config.toml
n_head = 6
head_dim = 64
d_mlp = 1536
norm_eps = 1e-05
positions = "rope"
attn_scale = 0.125
tie_embeddings = true
parallel_block = false
init = "trunc"
lr = 0.00364
beta1 = 0.95
weight_decay = 0.072
batch_tokens = 131072
steps = 4970
dataset = "wikipedia_en"
Each number is 128 + 32 x the weight over its row's rms, rounded and kept within 0 to 255. Layers, rows and columns count from 0. Numbers have three digits each. The size before them is the row's rms in percent of the matrix's.

# layer 4 MLP down (transposed), 1536x384, rms 0.12, rows 1525-1535, columns 128-255
101:121159138116127150132136113147181127150076128144173138147118107134156113090166098157117120157151114150142083162160081100070064076132086045092146115106137198135089108052101128106114111192060159164197160168119161184173158111159111087121106123141112061148154115113073084156175164164145098139146095152156137131141141143131104054101076153122111101194176138107091126184122103119104079104121
106:164115079076120133136082101159105114098152136100137156193147084165138133166107155088136126132126012112177159151140189069142049119128129112133130136165105142166113138132095175191090097049137109112176166123177181067107117134120136178128164134137137158113156159088136109114087102114131050161156111057114095117151117099131090107152131121165111078110110135104139136161152097177113103166170
098:141157188104050115147174174109157092190086097208088116183120086105142125124110083127197072104062115084131140154133129166134112147113101168113108130124140073118164082098157151144136120151163154165158085129193094124079117074067122188117161111136125105154134094170130162108117118085120151074139106112150202146131093152115146146117128127145123146132147103126080135148161141152128075114155
098:155136070087110100171144105172155149137112164151130090109091105114116216161070131164093172155138170146160177096087120154144204183133178121084182118140121143115149197137144159208108075142144087083158113202134062179139149141154144093172124126112110040190162153055154123184151114139116064102125144097150082187113127137121124073138090149122093134182135092124133119103062108134085144165092
111:116067109098145146114106165078054142121067159128142076151177168131094144111142080155124083106137119157086159097159092099184132119107198091195114184117077155137156117139086139102111150160126169111102097140097140131118082153128043122137141109166145087100140119107204177134118143131129130122161126132099126147153097130102159124139147176118155146142210116106116133155180018082110135145141
102:154095111157093160070127117150094114136066142154109167158113120107200119160113122143093155150140190112045172082124167135154094151141066130118142196146099073158173081143108108209117116092164149151168141129090099111121140138106109124103095122165095141155077134134172159152153178108129182145130102147118105069063078085138077101105180131099168134115128084151153042106147150154184074096195
093:084136132149117121071138121118107133125093104145155170141140088139095119096166169151122090210089132125139101190186054135114152108154099123139151113140133144084158140152106110111125139110130184116123162089124178199156106166100103149131141152163159101129113089085108225166190132077166205082139160164126110139156155123173131158136144157106129148071091169218124145142164157186037144164204
103:164148129112076141172123128073143111122126143129145149155147150113139101110132123122109103151128076096199154061063080090144122139112136114116191167095127188152122148126183160063111158150140120153128133096120087110134132172165123157123130192149024106142122148202110139203182135072084111069094140084153130147012158109046112184155120062102147191097109168105122138125133113103107122097130
098:156113131134100123141159165145176077159165069129135161146140145102122123125051200099170181162126126180182140178111138150152145116132065094129119150134131110073168136153166100171170126116126113136150120126171154151092129140136140116098118139120175104113188126151035157187110140104157155118104104126205135119141117130135111116197157099106168144167164165084153154114143150114163161159128
100:077128169141091143164094082122174146133160175124158186104126122144152122139048111095191105137149076141137092089169105102128093142122128166201101094082154164124108123163081128136161129118139093073116118181138149111176116148171169136149159130125112134115075146122124201104138197078111163126108089126107116107131150155164130181169135124143121105140104160098104078141107124096073107139164
101:117155145149166147116140123138091116191096107073147102139139115171142137142194221132090089074095149190133095134112100120119149168091146126096119098106140167125084067169090162122170133080048075072132117197096096110139135142131114139162113084105109062177128064125106153188144107110116131121151093100170144191156113066141091130166135098139141110174128133124150170151126110146117098156146
# layer 4 MLP gate, 1536x384, rms 0.122, rows 1526-1535, columns 128-255
101:189091145109090110119088133100078140124100127170122096147142189149192109116140096170073107130207120186061130149121122182109104118116171118130082141104082221120097167136129178116165106112095133191140140086159083140128139137099126147164086108117173152093168096111171153130103203184114089167061146145108151121130131072149102152131206136131164117139141143118205152101184167166101127084187
101:178171159138155130168102056152083203047174075070133088148179051112143111161133137080111074160163171138118095108150121097143171094141198118142154163136182078153105121058110125094204088154122181167115095140153171127132168133190180149145125195094147183113118036171135112126105102082094112122103075157180151052118128071130112140119123155163185138123088127167137156102160084162086119161125
091:206106127153085109137143114191109106097148112154049080065163153159150102119099107120144206149095108103053150136146154148215172129065146058147156165108164160166129063152140093115094113135118088150125156120071155126186108090074123163110113144127148070120074160165181132093048148084140108102079151118130097126165176143124133074138050127087107075149089145157139138098125112096147183097150
106:145154126153139146181145150120126119155096096130085131133216144113171156153084089176134107140112136148101078122116161114092106126165105095092194183127144137159120130182037148155102148068144133168090161114118107101109193172129078152116094175188098135123166138122130141174168126166150130122086102118080127119155134121087117177146109109130106117101100107111162108189173135117089145155130
094:152136179089141126162076114083107100079146121155159112119097149181079133086160115132143157149106143117123089158150067146092130194152124123132117095080105146103128136110095123121142135154137087129155153173075167122186160170117142125136113091120127126101108099141150120108180111133141098134107072169172169111084108113148099100083165153134156142098098121188114101148176128161106152111167
091:205082155091118074131081097180129149140128127158140108168143163144113087111195124145174136155094115099071138073073092141101057165196156101214113074130100146105174102126113131127085160137135143136095091099082108130080141111104159134128110110164131149098088117103181138150080092120112088184176122183102140145112112046154175125126129082180120169118098140084100137112182107119082130150084
107:166109128127170130131145164160132119107058158144117065100118119096128142062126154074121124133099165127128153172109116110143144142140170124125153141086077080125114108075117168130156098145176107186135151186077078148179230123117063188180120202170112140109177118162161137147194119094065154119120121124131095095096120108032141097159092047127123099084128093123156176134110121172115198081146
105:115109163150119170134164118155119136121119090088068221078082172111098152148183092134090110124165131142134118137123123115123170151056129186115098108128127127154152098134126121157150094091163074148159183118156131120089217065089094103151125105105105167074134106139109118166131096101108140128176145157079150111255163120138121128096119153151143116158081127110143106171151172104081138157154
103:102141150170157133131125086170167099135164142028138136121121079158089114122102155155163150189135122154119157129109101133130115141174091133114124106078115121154177152071075180145123084112105098095148097100129126051126117094172144097115063117115129128132065170132090136132101176094125108108101162141166162096128079106119130142067161139110135109149127067140099157119122108171085211055172
091:091128128111100166152085197052119190140155155148159086121090240130137114202145205135109105090094148104158150102163108091095182162125155172124111177122143119121117127120088176078073110100147101131135161147157151130153102160112105144087092135154192102123163070108168125195093138088104108126138160136135103121119140078122123112135163070132050105174099121153169154110176076178105135140144
# layer 4 MLP up, 1536x384, rms 0.129, rows 1526-1535, columns 128-255
104:180142147184147145163116159129121107100137102119157152127119092155121144108137141040150083067115104153094139137176096100130066126158135126111129107175146138099103103132150092128148165112152090117124127174127169119158135148166131140157189161165151183142124122134116148100152179085104122196128135070103149160181092091048111070097137126139134072144176147142182133074112132090188147141098
098:147154122090154097081109133125188188092100120155146144134087098052123118120124061100146113100105094158100128133130152172143127083185125107118082141076096163140158092065174107085129194125147162175075118049191180156097150108131099084082115082148164151167164110121115096139107132112101121057145159115117131148106115157162127158163101110125088132101082129134079170111114128077176146112130
099:167121122128099154096152133187069089108125084163105085096147120182166086128160077103085217132108135093144138112094170159127103078159121113162132197107196076146112134128143098108108127130097128135156116220145130153137130045125152073114166168130136049137129123130193124159130137158117093098103108115159143181133161178163072059112120161125124084178108158192165142100161126107126166062132
106:121183130135126127099147120111118133166113161043117146150155166147097139114107132174123147131137106185137178089086135195137135093169173065158123128146186113127141156172101138160095169055119130168133097118124138142107078086107093143157123100096125138173155166150086169159199137175118069215079068105083133097136113094113124109108146118151120143141105125148130068165134139102175128078132
104:101081039183063120103102121151172147161117144104123144128127080102119087099124183174147131102103127052121151145109098099169127173080150136131135092109144143131086116054075182126123110100129156169203128090140047142139111035168109127088111070107105160108070118102097115112132083084099162111109070142197108138144119108113104168136057164129095107106069078135165110105148046115185090124138
091:132124108179155150087122129067141113167129128118129160140134104126154151182059079106099124096135073165162165116158130105147161104043110122126074115179135113128159166112143151146143169079105120103156153142115141105114129092090145104110120135110123114053125083146137050073124101143115092141115122096133108109082137117097121186107129116123112083159119077044144130094111136127110137079138
109:135131108076143146154084120103112130176139145110135095172151128065167176098106114169175195161112129074109147181113135108187181167109153124145195121165175122172133088132104150170151166098158146154101149170125043057165174153104106135156093164176154122104131157130151117121138092164092134106131053152085108129122103118140112165191117108134133107124128124097105123127195137122119162155139
104:194095138128159121159136095132121166058137074139082116161146085083090145141084072072092095068186066120147147125103099143154070111141115155119144160134108124165190065137131096155119162119096119112160092135103130129104109119104134130138153147098125183080146113130110142195154097206152085042133138168116135131157203150150146174186052118179180126147075114105100148117083119119099127172143
099:117140168124132138124103098156139248169170124083049196092165169105128082156140153112160102155073191143192147115089128141122145124089102161111093135128173091120126100144164111171161117134084121172078059050095153079076137142114098132096204132142136193154095087115095105126112123134143098108086128130115137121127176117100093106118112138095090106114133133150100130123113108080087127122123
096:176121145095137088136164089148145133183174137152141118117090125154114172143106112086145121165144124130151121171165155105098124135160126112149179188108100149111134122103140117090106090080146133109134160138147141139133113073149085134048162124150052125124162137167124147051150136130140161151137203108100123092074152154076141120188141060136123131125149092089131088140210113083157143144136